Each number is 500 + 40 x the weight over its row's rms, rounded and kept within 0 to 999. Layers, rows and columns count from 0. Numbers have three digits each. The size before them is the row's rms in percent of the matrix's.

# v: layer 9 attention value, 128x160, rms 0.204, rows 123-127, columns 80-159
# o: layer 9 attention output (transposed), 128x160, rms 0.178, rows 123-127, columns 80-159
# up: layer 9 MLP up, 640x160, rms 0.263, rows 0-76, columns 80-159
# down: layer 9 MLP down (transposed), 640x160, rms 0.262, rows 0-75, columns 80-159
v123 100:472467518558576555488496456531515420479466449476434521551566486535436511517561507454495559545446507493537508493483526572528488471492506522542467506514465497500564472555469560518455551482454443454473481555496454453449487462477513504448574480
o123 101:435562556476440457481543475463536556473514489516536494458469461488420544545497493490489496473499500485448527509507513450511481608512526508463543508505557547515469542565496512502491479549489548523470523510470506543531539558556544439508541553
v124 106:515439530474510505515505545518436496589568457508511557415491520456478500495428477493468511482471524538533518485474462534491443528605542540522439494509493506501548590513548475461544589482453570516540458514508491500470565525489476426541486483
o124 096:544472453516557477502434510473487468501428571490461540547436503544487486518508563581500452491561558532494583494526526462512468563401482508450494479487509461515481481505546569552511516500524467508483542514516517496555470513560428479440472499
v125 092:458489555485524528489513540548524528524523544464529460467549481517519470525498479463535464561436486465562499498516455539447506595470526487439481599484503449432515496491550469454467554529558536513483535515469438485503504531478467473562486490
o125 088:509532510532506465506407538516479552512480458544473498494491491505451460498479516539436535516531577552481638488550536449485450492472456423511474439474444499539483529520451581520541507498454501537481436531519497536478512481535473508447528451
v126 103:523540500494523497511467517500506566529456510508495557541542491468494464492551474475480457487451574481431472443428519487501502494518409533478470425501501498488457599511470526449515464482472539454506511466508481526550594505473525501530520524
o126 099:439424455498510519512521538480506468476528531518399532457418489557482572504468540474475498501484428458520489525480544537535515479492485451473430505541561533537498463386480516526488485474516499518442525445506509426525473492581544530553497566
v127 103:467557420493475420510464511417519492503488521554492531491480491543542489521539487547520580455490508438502531449462454480500493451498505505466569590457543447535528541541475467553465537504513486494519496529481519510513515456488539460464542513
o127 101:524503478527489504520504434586498494575488521443512529467508525481476422458487536463450534509510503600577546533491531527468497504583495545440478452479371532487512522485434503466574476521527552567448502477515566494537498490500502573463433506
up0 100:454462501434477558450465502462429485459538500500488523493465466465495451523497482565495447431547480531478500515438506521494473477529543505513423490458430470509539599448458525515494465501467520472538497512463527527592513403432559582472412509
down0 104:507565590499555532468528513502512473510571436531446523515545440514508513535576501592542542496525533482492487494514549487567443424489480485434378454582532582503494435470495514483591461554485494521482550494453540498475529512529512479459562543
up1 093:506496488510516503557541469582531529578487542490494480474475434566518522495478492412465527545498566487480574535458526524461427529495454470468439601471552487536487506503506518499437523487524498564544535525482459470594548520528504425482513526
down1 103:479576502522522496593502479520490497506504514458502517482534453497526575571491521493540496546496525446446527481472518481488458498556475515517433437528547500590485513505448489505508473560460506466507479528458488501558474501494472487388474474
up2 098:499523531519502495518496454498425524446533497562477512437551425488563461489473494493425510387509506584420454513499537545566473472436501460448505547451504490493504571510441516546493512524478437539515515464556563545539470524501471453434482489
down2 107:495484470489384464531533432540439461481466435531455509477515518503514492467387518406506448528530460464522490474515529507600502532559522463431577482550409484446579485577471523524474525578527455490410489518473455458487539512534502495518458490
up3 098:504485482472478469504507496471506482540514518490484543548522549425511500452463461432416537473536468515545481528516555497499481514541564531456502569513579525496459540546519536540493488549533498516485592541463523367544512466533475460474457533
down3 097:522476487516508557509471477464508490517448492484539559429528511504493449540531494497516528491457483507471509434451437494526513521517546454549447413498445526472505564505503496506470541414542443480491449499538541554498486576415541501573552490
up4 106:492444503493425482544523541493519423544519481491453523439479572407552516504479496459532445463528458461549414516425545492522483460536487501508494475536506442527498483516506453487456501497493439481592474493467519526516495525529455475476479572
down4 101:502495605465554451507480477495508618551497470447550471571470508537531499531515517539468476496501504488488535506541488455490542488508496492524504493439502505537560473477510495505491475548443542506515476537474512562474440481524520411560487461
up5 104:503471597445594500508550591495531518493453582501471510456455471465526510505567546491467424490500421508481509486577471509500496524473548445577490496531508491544473504450555544519484518474546556474549459454552507512486504517488459520485510555
down5 106:513485514554523548375503574493479414502540504517567469507478477458516452515401514528520493556524495487538438521484495526515523504468502502475492472501556426486486482507546489563488497498532490490511490458446484517495547484520395485505467516
up6 103:492483458473491532481491432482514467512458482462508565484419501495509514550526531461459532504534463428459537498507516566516524497567523527454522523478526532475459527466509462508543449496532501443476544502418525462576494524553477445455458583
down6 110:528565523420471481446432528485524461514471484444544482598451542464469547470518472492410533526562492433465546565453437441497553468478508543506534547470559509536569482443601486479553493497532511489533490478451457559587445493528522487499551526
up7 104:498560522456511546451560499552511510547610486471456484508424515444464453541497498445536506476464475427513482534476515521524503426449465501473551509490496509452520576512515562546544455469536461498533591491477534547512524505451488535535493472
down7 102:547457522504403504504472450546518516539510480532521478484434519609543514543449475527599470453445504566486489447497471446473434552513446468506452425510475486497503514494565517418565628482533472557460478461495516535516550499470480485481514483
up8 098:461540466427553495489502483488513571461534516455473461514524553530514509498454516496540528545478493401575507495468516492536467485449471470510548504547460457466548491457467478437457479462481521496465604459476497481560494538530439543433531479
down8 097:507530417520551539450429499543483495531495561494444540543512481521499539534456509493462464526518515506517520607526472472546431550555544471475484543470524470460476532500497462517539517506499536496496431529426540568502471539487468447553497443
up9 104:446479504489499503505512513470470402437502543537514521451409517546452549521503622545466445468558488510443435543405439517484518437477573574566468495481480486505603552572565507503539554544492509495573493475438449511504498570490489559509458483
down9 088:544523508468530537444430523520603599545450445462560478512549488473534447497551379454548539521506537551499527477571522544462479544495498416436565515534507523535460486517453487477497509509519483545464505515491593527509451507577511455554506474
up10 096:484470484522531524515500504466516535497462539525437495433509495521475488452433455494487502449432549486491512487463514465469454435488558497547551508592497503462523413554467536554442585467505438507476456642470457525492502524449519557507479424
down10 095:535481451519493494577595478501516472475494579424499549518468502434475457508515483539485520504428473528504502468507520433432488500475509543490496550497423424501495468553511428465526456505520501480516501521531523570537466548549514475501523498
up11 113:534537545464455412450536531488485526573554425508465506452516516458509480471459506469542523555495455495442490541443487473491543511531500502459466486500489568530527518513474580524486521542552510527470547476433495524465612484482605471506509505
down11 116:457523452540471510437434617437532467482423567464502483523540473466488439448607485565522507521475538540503477530522497532506506473491506537515461481465604518484487523486473473480541498519457477526474538496522474482560537479471472553457479531
up12 099:529545509503507471541452463486561563544595535488463564475508524425468452504481541506545541515451552502484549528444507524482470482502508563581522498450528471513520491485494566429498518435488554440513460578489473478512568540521497524436544442
down12 106:496524583512502476461494518428433525544540422495507441471521410527465509558482506496472461527505577500529553455542467556531475523473525523468452465532501540539527492486459574456532471438465582527543463508488601504483514513430509556538466473
up13 104:468470573506456508487463502403491494515567465471560472450459528509507505455480434507478455570525561545506510485541466504516455497560501521578415524502465529527479449508437566540460444450545446444523527505470456528441476566626490547500492501
down13 101:435559567466531483570479513435534437540543506536487484518475459498521486513558456483495550516465501458534508478513418552596563562513458479452497553514480517547498504545510470474463462550473564525535556473518426522527523461433556464523508560
up14 102:492517522535522528518467566552524542468473461416535484471437565453487576424521560514497428469517465554538544523498520486498425521488474492587481496471474512539513511520474532526457535530500498449535486518546492477434522555472506465539551513
down14 100:491555465456468530459520485512454512561471511486530428444471482437484572537453418511509496511511484552491487513573467528520489500491594565538563619481553430525455466435495473406484474451515530504492493537570488469516552527497420475540533521
up15 125:498431515473501488564515475539551512522498503503483550463520501520518538375513515505472508581495513537527489557450476465510512504526466489499521500493548515540494503507570436508503512523513542504479479489513559455448509479462535523531456559
down15 118:518503566511485422494600467483488516521601549553524527442522541524503518479459515519445519527483518455420526443446488519499432505557448478428474544520469513497563492528454461562478556486491431504467524474511481559479562507550562462529471456
up16 112:442483430474437451535460496489523512453470495420565560474587534489501429570527459515469515505478532527525420493550484465434647449489508492515487465484498468478602494475535589471493487582457485416508545522477473534498542473518507514497545449
down16 105:381550468552565563560578591498472429560520523544478462528457499511483421423409498496485471559463426470492513567548490515521470485465520401538483503561541489508551431475543523510457548492493525478509465522467526498500485506550549550510484559
up17 109:477484522450614542572446550468467513543484531411473483481507575533526557581533536545506513498505469498473513475496467511501520480488470507512504406464416577505447496474523473451516482519546575585584554488529475479508527484473434477539538484
down17 105:420537439467494497502544529471506467488490435477557519540544518500496469514477549533509413511488543467491572514500560483536531514488488464533528598480479513528532494521542547524459502508454473408413539549451535539473522517579593565496527526
up18 104:448507561538467489522541500569499552480515474535467498456490539492489484464516504543491503523466464427461531516555493513483424438421546586455495449546475464435536495513434498453413502513508474488448471547523557525545547485457458526547514503
down18 097:456475489510464565503430483524540475448573522463523481533456478443603558513549510485559531497562545506492506530532498443492481578479508480581505509481499500531483498460530440533500501462578500510513541484548443498494507503426448412534568497
up19 102:406497535472511465508565482519495551566491550577482553424516496464482512483470492490557538468574458542561486532547515528454530475487525525475584527469557431517487485382461514541544519496418538487549508514454474528424527466515483511436521494
down19 109:449521455499493584475384554463483552490544482549504451497525502563512528521484475506586457484500433491518505450496444511551525542532462464532547494436546487529505586569466453568491532504495501546532503515484536573462515468529474466411537486
up20 105:492549481422449501554472468462539546566573526556505467524528509486561472391492490565488488552415474507477470479452486507538493524552504501427576555473465512532433524446477516567458559466425497519488494530511505487485509479513533567557514468
down20 118:519513473535458601557493486437484483565468516543514474516514566450483541555504449466524469542414439490528489484464507478508535556522592494519501552469522489545461505565481518538534490474463530505545493453494528531520547518486449472395538522
up21 095:486439474427549536456505546533502521427431388456545458516501387469605517498538503499599452448495486489455447546467524490423522439510502519509555484464520471510547529602554504509510560526569486512540502489493474529447442554505469453509541541
down21 096:483484531539535513474540490492544492477514500505555459534504568476523447525498490543439437509590447476509544475582503535597487550440516417473504524522474524490484454507507505432579469533553515482512472557491480475487531520470503555617427593
up22 091:536520509551519495497468527473485568534493552539583490464530561525529490480461583451500496555538481512461465486498503468500539468552493560540469394481499467437498477513491523517382499518555484474540540477470476432490468543487523517474517487
down22 087:470495493602493550492475537522565537493500431536482586487469528406509495531503511504432533500545475473549509521501532525541405494489531536442505501450451531482505541541528525436511489546512542556464516530441472496507647477523506457495457579
up23 105:563553529436451521568510451501514457508517501530490469542512520538484419514417417494502521493519537463463580533481461462462537534537444464418483474519496525528519476541501535441448510521441522592519478543504466534489421424527487541529607460
down23 094:415509388506455562580487501489498478468461522403466544541520516361495516543499515502483472502491501509499475501540569463485460518568524516507478499455508501514526561494494532530514465502560526452449528465546515476509575579500517507481559543
up24 107:541521517501495461491500519489450562506561560457568533514427464507500533482500527491552498515520472494525462425481567481479474504497522468535478459410484471481509461444485461447516523508573540505437567496534523518486468505514480528562487386
down24 103:535551558544513481473531519461539456519532510384453524516530533523534488511505509457532530546496463495479512512443503508528553504545497437527500482474462544486576443530520446519498532503465453479515527517489565545509460481423499497496434524
up25 098:474495440442475517531504484502475512483436479463455542487465484449503484625492497501501431492569511462478598569537543455584493508533600527481481502480522506534439534517436485524557538450509436527465474560520486484451514530534554453527529470
down25 100:442567552508472571488479506476480445524523484571532437586517514579463451425554510568519520547411483510500498422478440584517525507470515503524547527456423510496521491512553529462475512524519590518470469410540494549497519531495473590459493564
up26 085:576543494480481502553480431564463545466499562518437430490516489426573551509488487535447482432483520494496525501451481518497458527493592574516534491561473478548447465528506488510441489569435482477515475573582480554488515592496532440478475544
down26 093:531514490487526470506506457517529508539514461477539533617496485557514515508521504497569559575473479560509452503447458469544522499495482510509494534374505479460443477517434441493519490493531554507447526449471445462584539419521444487532453427
up27 117:504523512547461516568460600499522504500508460521540567480504503412481471479487507451471478548559542488473556486483570530522487529552485584511473484504496491494485535521485610510426554458431449465494433559484524451559451557569486536437450561
down27 115:455486531517498563516472613494530554426462525515471516504441409485580479509497553557478455509523486491502457589470490500462542468536497454514476468458477485587501589518450434480585533520577486514563443545534476478517529514480505500441450441
up28 092:483487509485444504404514470521463442456512467494447476524485508507506546592566462490468533472445561513620439495528571535492499536488502516513489498472432460490566515537483551504493570551421518513527516564492502490500525557486467521507549433
down28 101:498469509548500400467487503495429487453520504510548509557523522569513531570484460441470493475455427577496531500412519536453481517548496486499481474530477598437560486500477511468547569451572530493533445467487516421465449539520536570501514539
up29 097:436412472481489498461460548490540510457473481536487527511482557414573549526518401536535461515409447494495496478529591443505510446459514531461468469519575450480536519474520553415546539499479490533508496481516502502517527512500498552541503486
down29 097:515495501518392550533551437482508579536598511516483513514515448594496453465543561485531502552521571436512548469526427481513464504497486493566489488464473479568499475488470551515531440507538466448488480481505488572506466481405500438528529504
up30 094:496483473428618484450492491580561441468541465508513514502533499484518563488547517497465479555542456581461512517477499477443464551535509508456492531481435558561495492503484561530509526512520580536467441568504412506478502464529552548522517505
down30 101:534549459477495550497549480382556518557510554530452534475484461492496437443565545420515499468455511533551514521546520509457485468455473491552492467497522527537524524532514456520498550488521523498468499471477470520488572488469519559546427493
up31 105:492493529514530504505501558476494489487531506384466476429548497509507484570497547507453500500425534528494495586404577499500498529453490519518581510481516437461533498539544481493502518502481424509577524511517458511482553428424499456463535491
down31 097:462509463496482493476499459477495538483540478613480568577465480511572465484524422514469499480528460515532508502496506486552566501559489409494553546519460514530459542438494489499568441493516526494438537504449493514523499481515511564511505465
up32 098:508479504546512478502507519488475461439563487466566519438544470541499435558424518447420479532482523499499481497496521422472481526473524451566518508469566503580499525441500539521531540491584456466523404466476501512469538560560464464496451483
down32 092:523506525485529467472547528506553560490437428472537539489525493514527484467487450456586462517555507491449507522528500560454479498442448471434505448496387520505549452535478455495515492531471487539527534480473542589461446446472556460486515519
up33 098:436482536523449532555436539523502551520536604460511471493510520485549596528468548548495524397455554424478540570535467509458430563446478491447473536534532533477499567477494432462505474553585526511510497520518523473523480474489514535560490448
down33 097:524518488449613488454530482527508540533528469511583501465495482471496514578488501526523500465524483454440470496525536522492532469431536482576569514575523555499453493460485500494543525465515468489561474520502508570535501458471463543518575491
up34 098:537562491499490493455477511541523521502456525483527423454503448594512573503506501458481501485589463567514484496491459506460501493538469535534482535469482463525468474563528493511470486572498497456547494499437544362517529403501526542504482500
down34 096:482466478426478459444459470447442476509541457482471553494501523412445479482560570485494459579453570445461485498470501452521470517446505521480504489572495498435478487479545531555506474471470528501437523503560476412500545553494399563495447525
up35 101:466488498478452540552417470526498441437543529547457467478460528558543507497476505534477572491537435467502510539509468565530491559533473511460471432455580493523467420549517460530511514516510550504551441452561461504471441503481504470524497466
down35 110:460505404547450537470429540495471532460537581542540518432471505544514502494472455487505488568460478519548462469474570509550547533445448528428541504436517537520482502464487465474458501475498597540489485523462463535475428515461479583488514467
up36 104:483466494463503479538501597468551504529555487506467519496527530531497462493438456416575491529496542513553579548558559518512516488509440436500496591495551523480500465444490464454506506505512480389483422523512531480463467550453484499446502565
down36 107:495545568413521482499507423564550538568512426538482491472507485452488529495504516492443488536469513505484479399450466474502511418462534537533433469530545486486422502518486545436517457488481525502482497527436445524573575502516460496535517547
up37 099:473475546459523519453529495482500540548483531519542475561561460542498445522481439527462552467514466467455500510557542482428483577604497542510569574542540513526445531430486501502547453533434596558509431527507567505504477503495441476458596488
down37 097:457428497554480458476453447512410540487513503533457525488413506544516536482522508498492503534480513495490494506508498567480513461536522495499435478491479522514514499549420486524546501458501456555525513522503503497465556534512504449529428520
up38 099:438549525515484525505460458577514554483500513510470445503523560520501568582427469460505534499493489493404498522480431467539517573510506512505525448422545534551455500408511460473542542513473485547489494497485556508493433535481417447475535467
down38 095:555480495500457413537484503490534460458525469397441534452521491451453523490483441515497516545531470546540487511467568521470477498542521559569510589558458518465500524566488512575422482452508523504501428446487518536559462552496534529533536532
up39 107:417523521510424508499542444515543546473461546417490469484454473577450537499505485528510539401476467546471574588482535534485538474436532462571397468467474458441555452531462459521480553509513521470386453482558507496498459484531463451552461526
down39 107:518490505515515506515585533433548431529530477548469527469522476462498455433471536493463480571487440465463450439488491482561547531525503516527550546480514472605511524471497488458556546455527465489614537510533515531443517526452549487451518536
up40 103:593489459467544526526542505532458493534557530450535499479513481518473594532487464490538509427552417504472499523481484490547544536495488441472505565515399447528528540513479556489493511506550499538453480481548533513557453475498467504511521431
down40 108:493491480495517460515539499473453475487531470505489486482582505518433552516473583501456594469513463534530481497474423467487547542497494493486466431525464551541542508457515530581456499412547450517537489529589514524464449473478511495511481491
up41 100:449461527565537512606541529549479496488509503481469499525511516467503487533491413486464490478547522472575483474500494492437474521487487528489505505460555453427509470511504617489537553476489522531555503477518461434518497478427444492509506491
down41 097:473550452473430489513527460485552486524465472474470545484510558527491437480541597497529452578505475527543512482482535566550576517500467487548566562505446488527448576505494459475476529506534498532442445457548525564493529501524497526486524535
up42 104:613590469479543492458477507450461529518494518531453469548494499554428478506579479500541489475549536455435473457543518546497452549495536491489529455497556461516429517551452499475540518553566493452528481486505581470526508504519508549443500523
down42 101:511458521497452482533542443553523545553540500425567522515522489447469453497535466565511558530494525489494454567529438467473491445431575433546441476450526514504492534510504545530497513485460551554502444534533542519509545504478485476497548561
up43 097:511535524490561432528478502499541502447505570530552506405529474513489497459492536466529414552469508450517478510501505572490463531467513523589505454544476448478532543496515465527471558539456503483500510532564435522531401489436602456569488506
down43 097:473478592492529529491414452579467564503499482507462579570426461526567486535481531519533438504477524527484468514509540451516534542465479479472527538533546430513458477493510547457503551483502502460370577472523552498498540491572450430557440512
up44 096:443505519469446454442526500564493537544471475489489484460506591442453418523374495482425495524530511516474499525500473534455459517511550453593525474491545521465558488416496492493531438479521545535567452494443477569528525459478491467498479459
down44 092:522523511522496500524564415512513397508494534550523541502482446553555537423517462528569510512506487448452470514551542532504504538544484486467469472480465463581477532589576531481441495448478472552377494495537498415536514522547501531540526630
up45 091:594497536444440488490469485459516482476519505511500542552512489509483472525432503465559508504528455525537474522506546504545538492540535533531503472543484554438498492595506514458545512482472517514479529588483455564555485532483526535508484521
down45 089:397442433462529582461428544426448542524491510488480473497506474489535554427518468485545516513491584533526516475519479508424432513516448448534519524489489456514478531464550530450480510540546538491518540465534503517485496505507501493559537493
up46 097:536474520478501551473460500489552561491485427507436464457407499525510493512529464494574482537520473601507530520557499514503465479519511491483488454525454398451473592524487525551524513501515526522498515509596493518479455456476485460477514489
down46 092:461490535505513406451512457564476501493447583458499498567586488441419480464461578496478484491421459460521428506460476472503547500503554443496516519526537561561474448446520422413492469534476522489502517519483467533511497449456505506461495527
up47 103:506479535476487484602454517536501571488471428418562451525474544398568502472509470483553534571522541505566464541459556520513449544484479477480430535540494497488462460456552466492525517512517452478515533467397531424451506562541482450468464462
down47 112:444502553509506497442454532462476451393483485467448495460490536514529499519470530454503506541491535570471526474558462526416519438528568469477509550523476575479492531444525468496497524510529542510432505534474404479485534517510429496428458542
up48 102:400475522528556502453543448544487514457461492472538438545494438547554441479581471446484563502512577537471465500578433495531553473463471484514516536464511528503554488490488582486468566536517574483510459415487558481514452553535517478498446549
down48 103:486410532514492494497488497440489525552487502521476459564464501565515577500549544500463499454457419522541559489416498484552531594497549516534486520492532477516473527457590528570470541471480532506579575573549407504562513531532495478484539524
up49 094:480524506449462526472530517514483467473488576534483556469483527472548485443463467494534419439466480480505579498461550426534493412465493531499447467517535521465528452494539585474440494437540424535502468453600502479500545544494550517572526468
down49 089:446558523541528498547450530526478550545479453439514424548551501594457507506539482420495541479562462460519460533453453539445504584487476479530502527492474450519494490502455451502563504528471582549534477497431523501511523539468509479537499603
up50 102:515558574466516494506476555474522428432533528496521533508485456524468473471507424592458492517511500520598419469468493477577452528479495446521483524541593449485478447553533567496515473534505513465493469554550538572457497501527465503476440499
down50 097:448468511465408452464468517536501507493489476592558455459511506477503506538480508491463554459475481459429531500453583444459509459499456495498543495418436485499514490535454458554449600468483490514532545505467430473472559524525490464539521524
up51 112:476425464464525537479508490449497487466523487477477613488478555489446475488608460527470555528509527539471496431468512525525486509495476430505550506570527485498530535465476556516486486523566457467404555549561519506611536551527534502493455532
down51 104:574545513525516490543561482525561508512440471545545477571507429471511449549464480452513469421517427490514491462515543497525467576537506493477508449481453564470532509578517419472498512442471465548485500486472543470538480510475511496524590523
up52 092:504571594465530490528553445484457508561454484530462466504491504487443411536504487471505550481492490448503454505552433466499414462524421566582483453588495509519477420557480526529547509516556507498534541514519534515525512530554499482483455448
down52 096:515480476519521552595537498550457486552508425577506469426541482529500475530513455460554479449540499472511448430483463505551578496512533520434472489462476531471440507502473484488556455578485531503481579459510563539506488545578461509536556535
up53 099:478548461540517445496451530359547510538550521465471560520447509480497482509474476444464488395521501489479459502444510484471454595512523512452495579564447470530518496500511450530535491503423497471521500558477449494508476434466519453507534498
down53 091:502442576449442474487494497607470479406415495472480494448562511514485496534513546564522501541530513516498499502563541490521492476522457465501548453432455528513504526504466548533461512466550518502484476391507532449460469540573493544539471466
up54 094:463488469516464497529466441499544527493582525533517419535467492500560553528540466467498495432581414423423471591545479518500584441544451540490490492479529445565446507428518537523488574474499521490476435537507536549534504477455524518544512497
down54 092:453499491579502456562543507497384471467455507509516446452553542512461485535509474509517413481522485467481549445520545538530480561502481519533469538451477501463410495563487394432522453508546483530455569524449467519464478527525456519516515559
up55 100:526449451462509449508528504482417521494541458569426512490419497473555516493504488531453515505461485529454504513437608584505489561496534442504477460523500499483537499490498486466481514435468597557488518474483549526505505518515546518517528455
down55 094:511503493534510521525562590513496493546510460442465504432482513487457510488532429494461472522519493441470534476542470527500511509609448564559462465494544500490494571464546519592534524475483467479559549503508464497516557535491480441521448440
up56 103:506482507502442505492493490602490549509591528499503534541496479504541478452510552503454528513497527498477539359473449529517523475480537506561544500502501463477485473480566492496479523582487512544565530554554531481547565370534494510452465470
down56 107:436551491518547521493482493491511467539428525421502465482531467532513517492480436577504536485517473541485445512434482445433520447556488438515476487516506554506539449499491539469489462482484561438477457505526568467508448501473537481488554486
up57 100:521518476545530514463480476500526579536585525451560488448529508527429510477487554596500427518512471437578534551520515466513498519454405518479509508520476493520483518421450493456437453455506521522520528541426504519582461505563512566448476475
down57 083:443453533515494483537517585461458468523460489549435457554528473468497487482490516453465567527563469562493530388524415527461499502539565515527511551509457503500510506533566542490544513533493505427510465466515515507428465463482453524467487497
up58 105:444473559473509499443491418472525485470520579515497495483511474508532459533540489410536548526473496443479420437405554461471550459505534432483502539461469462484487495522446482557464464550538504533510552532468555546469485531542437519558541532
down58 104:458451456473422460526500490466493530506505515512476521545490471443485466514514480513495555526554469543520506468477461584503582514480524612413566461502542406468482487461531443510592514498538513503434505511491460566569464526539510522570523503
up59 102:476528547474546515491468552461519524509493493416545520534509533507496432484494425481470545507473458571514469445551486505547519440482505500533506474512417497441444507507513534507474533525501459454481455543583510549450489481489521565566475508
down59 097:519470491528502576499504552479514608482568521481494535502451483478498497471539508535472527514486492493474629525503526471519533474435503488449524558537525567463509487516465534500439471474472558542498535508442547508516503496474461492431523495
up60 101:516518536542480484505470516564493456573548519567485382535448422470459487526549430472509538504593448494542553526518480523454486497445515418550551515464510481434462460493461462524573526487492544597545490499482534500460520526548449455535420514
down60 098:524520515421604440502544479480417511545508413503571540513553543491520447423425512550495447539431544481477478447550486465526501465529467530478430517512466489560477506501504570484444445491468523553507513519521481467459492491513500526462438447
up61 108:499486452519529444491504558418479494544520541496470439453434397503500394509539466468546459479528518484488484517503455492464521439506532503476514528502478525512503560511523552518410501456535437457498483492574541545496466474498468516516491479
down61 105:503531498425562487535521504504481431574564451515524469511578535442491415491546508444529497517453450529551501530463514527486463531534515443472526492473479496455559525484523523532396503510546539554550501475533495569484478415537477479483506533
up62 097:483559507492572537487517534531440458534538528489488585463531560491469525462500447567555529576495574489448474450477483531554448504558568462500509484479429422514489476476502434581615509425534519461508503499434418479498497486495455487502499495
down62 101:491497574462476524503508514435556512439555410527552520512536507526467443478529531448525458533546472490471514516473486495520456493476516446515484506432500490492454505501535516473529437540464568501525470460468503572457433532461554482479502489
up63 104:537559540525463453544557488489489463453458539480475417508452491569507430480400527522462443575578515494583464407533575502470514516465527511477555513489481491445525529486541556487526506475509490509550552539502440485561478494548519487505511477
down63 097:507488477429520481491527533496499426579442429496544490469487518435448500516512465480496558427540521571532576550539497509472484460599452477542480497475471519518421480492429493566477495514514480462430490523485511467501482474477476524568481560
up64 101:480501471516441501492490526549478513500550439493522483461483510540500533469472519547501473516482496545499575441453531374479554527501432472544512525484504467474545450497488514457562551414527590445488595498450514530457523543531560547479518457
down64 099:478470476531534513517509457518435534439368518528492536448456507558550525481440518438532544489487498525513421462545479586545463437517535542477497550491531570483490533518558489510500469581502491531529490505499454513510498525424454468488548498
up65 099:544549405518532509555452532548518466489458485427571496532482512498510537511520567472512506417466534506511430468505532467549494421450469543495465494477545445507509525459538497471472561561504481535494462509525561398536512616524524450499520546
down65 096:484426523561536439424506505450516561473515559505456520437518593505511468510430529560451530528518418461554539465456478423461459478489473491468516550502480493480455474463492531538521451471493494488496471472518435548455532403473438471505447467
up66 095:466527541449542459469449492502489541535534545537487433544449523431487528600554451465522473488527432444464533472507513438498464462486533485528484515514495431532512534496423507519565541469503551502503504474516497563520470447448484505496476430
down66 096:454508458506593507579440496532577476539482502508493496463513498525575515491466521492506518522484519462503512508510454524484548480542488430444490505452551504517474525501495520501498512466532500605525557494528455467464488490556483465511433560
up67 106:487419455493484538463449428541515491514548532500486510482536502537460504533514489480512502460534411480546454539446496491508442517513595473545423528475484512476502549412559522489540534512494540510434530444533435487573454445485501502551491522
down67 106:519407526498517436490447538524497476505488508500527490449454481438421462505496545512423515533498464460549527461506444487522453514497431507492546410513509475493484448527481522495433474523534463541533490495446500482473511520454439501469560492
up68 104:554553533483449519560559441466530507433503540520516517481593521493468489428425482609464427557464499490530521519370404540471506481555467488472526511495466523464454508479532485529548476461394469466507527534471448528551492508431410512513488476
down68 113:515442460555452415497527589567483531458521476428532494510504499554496441551460514505425536400600496506476513524489487539412461500492513478528536473450487543444541494477511452556598516465499461509476508457503437499505471565505516473533449494
up69 095:515494512411611473538531443479517505480501440445472547516518519512501499470497476476462475454501482509467508558510455503518515417480429533551463527519455561507527440495596484454549482514517510558513493416446391491414468531558602576527552480
down69 085:486468502538405517510474517543451506547482480515541498491553454500554472530474506540552537492502500520459476514479479522426499499506546450497530438484488446537444574479434529491464560508495455485424567571536578499544500477509440473478481573
up70 101:474537488404495458454442489455502480544486456457514510470486508543500531570528462483551518495509467517451402502493537462592514542567457550484574507466495470515484503476527477531506575434464488504547547502473575494436485552440511545562523481
down70 103:528476445499435493543532547507488536429554517528498521577551484448471505519485474492507492521478494514552531536542469539412512545497445501495429474555418488497549503510500442481489451484523490485470518473535418527471537493560471482501569568
up71 092:580543479440558558543503396473521450553453523477475528516447498465581497583447478433497504527498404602500516544562476538532427491505627437436450538518460441554489492502495450514516478478492546505512524478465484451450476512562550457463535503
down71 100:528543482518451445477488454454539572517448542498498573516522502573516497454534498476451505461595508393483518534525514490541461454471536551541520513548532532489472395495517475536402467572507471435481475488560528517518467469476447482462527522
up72 091:455445510509542514584455529480520442449498467509463512484534538471489527566484480504530475479518491460535433490478494508534583457535525478496456541477512436452427484503493474540447505408439495521513487539412529467546521491472510530477521484
down72 092:517511503470438484464480445531479554429507497546530472434481453478459420552538487536458458581539525531531542465540502561509538485477525482490534454549468547498541455497480421422520460504443524520479545561463516496525443478523516456538562547
up73 096:554506549464465541499568530480462492500436506520524505463458544524461556494501553592446444508501507489433452541468488533521448477449462385522509495521498464479524540479511535522439502539525507537554581516493505593442495497441442548485489528
down73 105:532595471480434505526515472539489506524527449517437590504504447511541504549533500543474481521526496511546464490474520533458491434551520420472471478436480478464486483553493442502507482459490555471436552468483466514490489554505539462508480522
up74 093:487430464531481491547499486463516555519442504461508491520490509457508431487553464473434467502510478536545524555516556475477462517533538584496483487490496498480553421400415500494489447503491500510507577508512531455568525516445452511524444545
down74 094:488503534545495592526513542519522472523488493509555478583477524577490469556454497540551516540456576489542472431532472504491564589458539494517504490472439480480475489541489502421455575539418458466487418452491491492487516461547448429448482498
up75 096:522454505557505443469557517429490465490466531594482536517533520495545499489480519478478547527479541497522508497453502443450457482584507533483560482549474478486437533523488477491538484488501482417528552501451454425541620558527402423480476489
down75 090:485477458524436479520560528479476548489507387457477451541453513580519498503449546515542471487583517452573450505610459523522521494461552509449490546500528531568495457525525437449452511528419488490485459495477558485468457522524560492515595559
up76 095:488539538500430511513496441522521456489490517524486452527519472476567496520534530445437553548528526504487573526478515465429580494501484484438538541447500499504473447544524630584530471438482550477474512490455504582433526526512456484512527537